config.toml
num_hidden_layers = 8
hidden_size = 576
num_attention_heads = 14
num_key_value_heads = 2
head_dim = 64
intermediate_size = 1536
vocab_size = 8192
hidden_act = "swiglu"
norm = "rmsnorm"
norm_place = "pre"
norm_eps = 1e-05
positions = "rope"
rope_theta = 4060.0
rope_fraction = 1.0
qk_norm = true
attn_scale = 0.125
bias = "none"
tie_word_embeddings = true
parallel_block = false
init = "uniform"
init_std_qkv = 0.035
init_std_o = 0.0
init_std_up = 0.035
init_std_down = 0.0
optimizer = "muon_variant"
learning_rate = 0.0137
lr_mult_o = 3.0
lr_mult_up = 0.717
lr_mult_down = 1.5
beta1 = 0.93
lr_head = 0.0075
warmup_steps = 0
schedule = "wsd"
decay_fraction = 0.916
decay_shape = "linear"
final_lr_fraction = 0.1
batch_tokens = 131072
max_seq_len = 1024
doc_mask = true
z_loss = 0.0001
train_tokens = 564900000
max_steps = 4310
dataset = "wikipedia_en"
Each number is 128 + 32 x the weight over its row's rms, rounded and kept within 0 to 255. Layers, rows and columns count from 0. Numbers have three digits each. The size before them is the row's rms in percent of the matrix's.

# layer 5 attention output (transposed), 896x576, rms 0.246, rows 450-460,514-524,578-588,642-652,706-716,770-780,833-844, columns 504-575
098:158186124168068082165143078121114133134044143119162168140167155185164136174151070159232077093133084139130158133128157115135161176142148146082166156226144088100115127187215091180113142123120152153162120142153171144176
101:136138153144165139163105123125146086147104181160132069091085098145121121060129108140107071131128112110130095122117093127117090120087062154107127157136091178084137134072063158084133092140127127167142102120153138153181
101:110192112114117122108127083090119140109090215141169130166124143136143077176106173101149123147062116195105126107140173140135165126108030109154150163101147083136112105123100120114175152165095070083112104128102100179172
091:206113119111115154111105136114144076149143085109162084126141191178081127086104134075136138101069143140099127156121108186116196080080148138110117161163143108129143159138150071115183133112033101118168092091141140116128
101:097150163147139124147122157132055126092180128120165114133122099134141142149097091148100131079162173137111123125152183193156212118107178046095163196106053175149175134167118177116164142110116143080157085103148147154106
100:134132121061192141174091109099087159151158138094091180184131092122088157095105087140123108127111111123189218093101151166233080110125084123091117138106090154148122128147103072076178170117127169071157152078131119120106
097:131134131149129094063128174145116182135089135156078129171127132123126164136155072053107074093097080092102153090164151125102124155113146104097143138081081195132143140157145088115093121134131082109164116165183148084109
094:092126152194082083106083187130122132157147108153098145096151155098113147113093113102161058166103126172076120145111159095114144102155153119101106075146156129114079094175068180153164138112125046188083147154136144122135
090:118137088133133177157143169172188101118184114145153166083109119182123165149137083067125071158107148109150155123120113099137179205094104083134056134114205127133140148183104199172121113183121118108133147070188117110128
080:148140133135135121139114131157089135117163137132097171149106079160149151147111111139159125181173139108136159183101138120080178117171078101123124192095120208126112098102168165174217099093132106108097133089153191073175
098:102147150144147145153050142110104103134175148106108150111140125117132184195070106104094126147112112100177109162147087103053092144159059137140142107133168154103169150060097120102150174110123163115104173102097156188183
115:119085103076166165125139160120147090108129136117101119146127125095081130104140128132034129167153032065079147098109112155123147125183137056113075088149233131189095105096149184108155139109120149111176117129161067115115
098:145149168170079200150116176160106119124140082125080139148133111166192152155119110156126158175132118200155123097153110143061151119140138091180123116166154098087085149148126092113154155093145126178077115124148098130111
104:175086151140144124085121148136107117107157081060142070090105163140153130073120086156123140111200144132080119149128133106193158123138180184103160158100137153088168148091211148135071103100187152122145113073145127054096
103:118145116175144164138115141136103119106143171184129140154143099047225100121156125157111138096129109119134096072134092159116115147150103103158083122155091096128077116135115171086175181073147100121129125169075087136080
098:091082130160105119169091123135159126154132089130111160092135119140125090114131174092181089193136110137138079119158083098108076113164129105108063138157102103142115152143123106147143126130208214170075118185097108089155
115:086128148161125225086176127157171109175113108074137119133099156145126055093178119183109113142109148115121101081128122122105107130116160206075183113175154080122089120144164114103108125159091088130055135156118170094118
095:085121135129083143119108153146136132151158113049155158088091114128168112147087112152130107173105108131176132169177105056142107087162092144073081096167139073144140148202128188101150117180185169128091134123070114125125
116:064187103088127143102146085091118155140154111084114162180098151084124084120144148139070130113134112088080135069129104072145084122166151144147096059119186138140099127129153096115182141141151213099219101183171091128135
094:150138178147080063134092108095114158131148128117108112121109135136113137053093145204164146098142082172134105104113119150114141070186154132132171109132149110126131092168138159166097104170152099151141135201084085142101
088:163157119196130072156134059096124147137098108195069082136090160075128165130133067092132149123120144159115118092131109202164109159071132183100110169174123121119186131136095132066075093155086098133130120124105155163167
109:158163145101152154097206106122107140117067119171131084130126117152180077059138147195169099152136116105090146140058100163150120084111166085126118145188154127107131073160196078124141126153167045093129093139149175065105
103:089089154132182149167170143127118123110134077151136152076184116086127095126128098129137176095175166155105091108144106095149149155145047097133089179126066129126201091129130093097170108142152092095089113117154134137129
097:087092100069166151094143188102168152116138123116129129150131105122137058140088153148115155102106164082078113131098131150127176166140188120118183097142115159142152075154164118128120105173151109102120137169091131087121
098:157126121150139144145104100201158166122132117102088110198112128163191140144139142046096181132152177111163164113129096168106076104149165121164107209143138111082174105143131166054111172085121112178075137149149153119079
093:106088126137106136127171118202117176102135139055136111085102097107180136076137091152086111162077085130159148104108132148141147174100092106122129088137117103128156107139113172210138129131216115134122142146151123139162
092:089059126132133163117180167099136161150118148239116080162114056071106126117145137175139164124103096120138188068122138106062099095123094181088174110103143147114100128117129087101166121145171098105115172110143169126160
100:132153097134067142118078103094159050118045112152128151090135152121067120118136121125187154124165204118107088209074103157122203112133062175158109156110168123116137073115129177082085140173140068161094128182148102143191
093:164129108056088099183193096116144111077108152171156100150145152129111091120100140114083130146104102213135076081122147132155084144134091098085119146110113155169146118119181201119127180087151138181182126107083154115119
101:178117115184098138138064156098107128134169126087042093157130133139136142188158094125150152144191166177096104093097101166115148142097149105108102135174149063085099123106163176194116161097123172110066126163077118112131
091:150083120163178132143165110094137166136132094110165153150165141111108101143165168161139147108137150115087098051125111137144070121157104106147100150145093126140133173120167074117162151159096160071123175127141123105163
087:123141097091124099115088194142127175104139174121174098115128136075174075133137092139102160148134117200137201172126146107130157216112039143116103077129117133130115193148059120107151122115149104168093170170158089163138
095:113102079109103147088127161077115112103140110124139075130140083133150104172126131105126179154135111102096163088175181090082150172082103146129164101137101065134159147131132082154090131154147170092134154167098117133108
103:107170170107133121097167103118184174161169150175068178165103044145081094141097135113122135152108171099082116164131117092100139097161216094124157103107127149145139074103100153130111162112104103184116113118111132162076
103:068120132112116136127105167140149174121121138123103161151132137087143179120131119132156154140127098167136162105092100113141100088130166071128114167112114130088090105148144122130141123151160127134138104096116159168142
097:116077119131103138106114175140107092142162064145200115087098171087098124103108156150144159132149111122087155117071089143138081048191164133153098161154128099185140137141184088063139082168136114154161156127072147108112
110:072080107127185148083124116112121166146125132132150170093162123069142108104142160197166075112131107083121145075139094099100121090169144066148150183143085086134044102151140114083096165122163117142146165179149157138149
099:131095142146096148102119123144139106178099131130135103076096088174123175121115177122165125141180113129155069144138148093089098128162122126113081124156135124095173142136125140109116127074100215112114127097157126098139
107:077135109075119138149166067102123130088114155166166118124102103121138071156116109169070053128116159127177108104109114137056126118127136081107174113100138054092118106163085060135133127143114083093072097150138121138150
099:138163151169095117210079191129084082110179130098175112118184111134133149148131119125115186135115166188141105159123114136058111106175090117112125158063150114164146162145152130082134118105119112135118166132127094100132
102:179204108082164155175104152113090072100070127118142144111177131130111168170121122113156157142111110103121135148098054100139149163133142142198130121126132158133126208158130093141127134054127164104202128149121105157093
085:173118125110110115096185115105047085137125142109179098104147129157127121098113113194163133101122128181075165035091137155078129112150098159098120152123075108115129127105105136090092106109134148124126060137189160168092
087:173139176094108112100193057126176113148096129132106093130104152111108113103083049137116141177113128129132162123138129128096103138102117157128118106114150141159116147150131066187168125173090162104120085150147094084167
102:143129148168097129159158137139136116041095156165163133140148183127149083095136122143172149145148153162101168112119120145141194161094190129135100137125202145123139160136099162110126051133115140114159102131099157106140
087:073154132112186097152150142130157146135133146082101066164175108139160149111168146117117134109145124114157148090098064149064112138102179064148106100126104092093181077053162151147061088125128083101127175128140123124185
095:155152133132138092115092095097093128133167085165137131088073180091101154111124094113131107107168110093110102109174181172085098093080117130127184137133139097102123122126144150145185093136096132139059149114161123146129
090:183085191079152125147191138166159188089107161152088143119084127136152150163181074128150163128180135134145153103059094134096120104133132100092113118151093140171130093169105080149194148091122148107126171102155187105185
084:116091139130102112144158138119171090145095157119164127159128154109110142072152086131161108116129076037158151092130141102128127152144095172187143095109125132128114128163157194150145119121162116120207073117119133166102
093:124068094082122182128207160109150145123089153118114153195129104087154140176090101131087195138094180060150162124135048139134102129081171121177142088122147104179162179101158110139106105132161113119153151126126132139104
094:094111164155129099090120167140123133120126096106093167096105114127101076143117113171150147131115119113123121161155132174173138070162085062136120140096129140139177170097198082137106106186175115122132112130063194166062
088:131156148099149165131182144135139119071106076133098104145137080094083097144162086135175151149131141157115074157136069180140134100105107126168157096129105082132130104127094112112143098150108171135099199164125117146087
096:182125151084114122121168074177090115160122090112144137106127190146073154096112117129145100152067110123165101199152142202116096199082058092140131144138150119168229117147142098116062072124051138129114137149147137069166
089:111138156084158129145096203102112112070069133121143161134126175118154087210121114069075140112092196117098125220134110145139099122083091103130146163146140143173111127115195096044128095124092150122155096118117139182150
068:068111076128134124128111182095142145170192158128124119117124153085185121116152180100084139127143050121154139129130105080128166129175170138125132110132159209131166105151088178158138164093140128097157091138110129074080
092:151112153051165081123138176143165131111099105129146181069095151094125205098124145143078126090135103118138113158120091214129146099139106070168152124074104157132132130063117168120080096102147197158159155134121050162046
099:085108103124154148090098109163117064075113101155128144102126113155128141138126111150089146122080148146139121122132154121126108151135119174126196126102140143200144111102173157131117132069102161083139113132103152083117
098:095101133154108079112158134104102098132133144111124090125173175101062105121176149104115085108183107180129140103139138127138128162111083171162112199110114154118096096117167143147079137149098150089149138099077073180130
098:106162145156146104098112150111133086165116139141182082070168120159120212119116159182180086077107104161102044122128134147180101135141077162112194108131072129128096102109103169140139146091080172187205113108144144128094
085:082133145121061123107089123130058164150147139150121077128087146158098117142095144148121126168127125087137080085115145171132033100127116153091109127085082162101168142144110150105189096089125130111081132081147110054105
094:072123134078165093108126128095070155067163103111155108110118144085165114131123198141131138122176068086130114125137125145146157195129106103136132118149112073108096111149116110127189170131139102136147131112177176161148
095:175078102143098153148130114158130147125126131141134164096173100042127184110123116129150088176155091130091155123158112130086115078131115125119130111127106161114170113141112100131094113124134164199191126098184126103093
093:146128144107237045082105143112164155155137138139128126097146159152144119185099093148050129167091168095099143116187143128171178149152139134153149100141069168079150123108100109101133165160091159109140164116142132160139
096:116082119156082141138121117087125138164201200169138159114152122136106116151142081082145126097171138210215158124107176139182189160096103100155147152101106140148129137078137131101093114153144138126100149060156104134083
090:099121113178105119090197118121071112157102106116111147176083152082100138070141145131085150123090103137117154139115151113170064180122140125139162169096084088151135183096128094220145196135112171138155101141099145123133
077:115108131158127174137097122118088140137161133118167132142185118107143115150185131114103122166146077132163096128161080170086074162180179128086148151109148134132138072130163122117136137038102189182107108056157091103112
097:134163046115124153113148164142135167171104155080110175130169142118121159101174136105137131080170074079140039067126086104181138122095127159119093175083047182169118138203176038151135070163148145121182131074155153114134
102:108139158130142116132155123145151121139120158162134072101110131126157165140141122140113119147164123082101143177148117115115167161164148173098146101112155111097126120100163134162099131150158110105138116098087136138122
096:092115131139138140137185154145129125124124208156093136163099081103075197105138110118146175122157104040186079152122143191122118046126169130148129096104155124138129117048096117116133125103201085120081121211107156170206
108:129088106151100146110179126104072141147049099075115143115106129179160114173128161130112178077057168085198156137105120094148099139128107136123142126146170085135121117112166104114157119107211199124059113155150112091142
115:158102226182148100162143103084096156149182145141074171078148129093158166160192084182103146146128155048125143104083131156131165073115186131082163124121096193134146058098127168170116151172170204154065123142124185169116
097:084167090164155154124122158122133165112119145084089178147145180111113143182183144154113121107217079125162131109109126082128048186109123137172105112118129126088164155104138185178113119100154182103153166136089141140100
109:169103074050084133123092144143143142187115144103092174141137155066150158107139181120089190116131170087095069163096098127140105084116092151172123106150151067146095128104175153107101122109103110163143174114096090098124
108:172057133123062192113138152176110127188128111096145154108120192137166150156114146150059177156172094122093121070096155048158122158092107148156118130150144122144131126091170155153086049167124173159161120104174127106154
102:108147112154145176131183138123103110126138036099067121109191127101066166062167120137145132106134166159142165172068091125125150086133132118097166096159060081089068125103113223142139168080086158159073125122122112098160
103:179066161088099176109133090165113175168097165132188172125083105158114155142141109128134165085153194104137143130123076138128104094114082172126133197173111106139138162124149102090127073121083114083114128115190153134171
097:146120133131123066165075105147091151159144130138133104153113070158098110158174164121089143086040135136100132191118140172148057096153105139133161106095108094093105076158168129065165158064092133103093156152093091173147
092:069125098146106053116103130098156140167140165137163117103109146135147182122122202100067160143106090135109175150124108175160076081146135083145140069088151138151150124134153140164080118193090133158135105120102102153139
110:139081151158173125167133143125170147090083047180137108121112115072094148148119184131177136115151086128102133138104123176124100054077123125103091178162089131146125110164078076157113145109132092121134138094143142132133
# layer 5 attention value, 128x576, rms 0.0844, rows 66-77, columns 504-575
091:108098092098109092083153107141135166151143079231090082129095110129120167124143101169104166144167159113151096170109151116135093136118102089120176154092158150104117167187090124080098125044098176147150100124154139103134
090:098134129180102114089096155105145131170124104075160161127146145118123123159154152104128144133115095093149134147145131123139074135178136091149122125080163095148137161092142103173093152098143176062189151131131145125117
090:169106125173128126143162168119089125108172115106132098124183094115094099173130148151141132133128090093182126181169097142129130114151225183079120163109142118110102143168173124083027081153164116176105188098117137134111
095:110180078125129145098126132110103190117192178163123182065158124131152075125134119144145164145230151163114136110140079064119152123117078124163105143081065136154106107146073160155111198105184105179080145122159160142147
088:099149065164111101125159101185090104064114117189098109126123140139076123131159168186187081141124111108135125110098128083133086113134069127122160118163159150157167121144115105153078102135182162188084108169122109147144
092:100131114189154096054136119140168127076081068083151140113064140145157164165139162157103138132109093116130138059120123091122098121066094194158137142101135102169124135064141129158179172176112126145089105107155125075124
093:105100112168090101146102096076180107205113147129111097108097096181152101152155108167092174186155110171188132166111149138103095096171182122110135078104229063127086106148121167090163177107138107140148107060118124133077
094:144132083159154180070156134190129129093105122164123118179089132104182119126143129147091113116209144112153157102131140126130068112110130171091108112043139154137167132149140124092092163115145155069162103157099132123082
092:134125115125123128162139060104125085179122121097054143186158146175090111098085144076183127126163117123131117134124133148149089107144133196064162161144160106105167156125105143107149090074165119154146138181117169162133
095:131145155108105124155145125113126081132126090122126078163091148095129147126087110122128079099119131141166143080154095144125106169117175134135063066127105096131119122152100145065092139172127122146110142165083138120163
093:160193170113115117042170158112165090155125102146145145141177154124164101155176137155097133126145167134097131100052123130116133139116116133123090097070170156093161115210083089126109119189104159133125089112140155135069
095:085145141142133119102140112183167181101077164098118126115175149196118133127067117189123119117164121171119094177161091066158105125100145139142118135159149116102156139136210148109175095170156191105141128119219115121192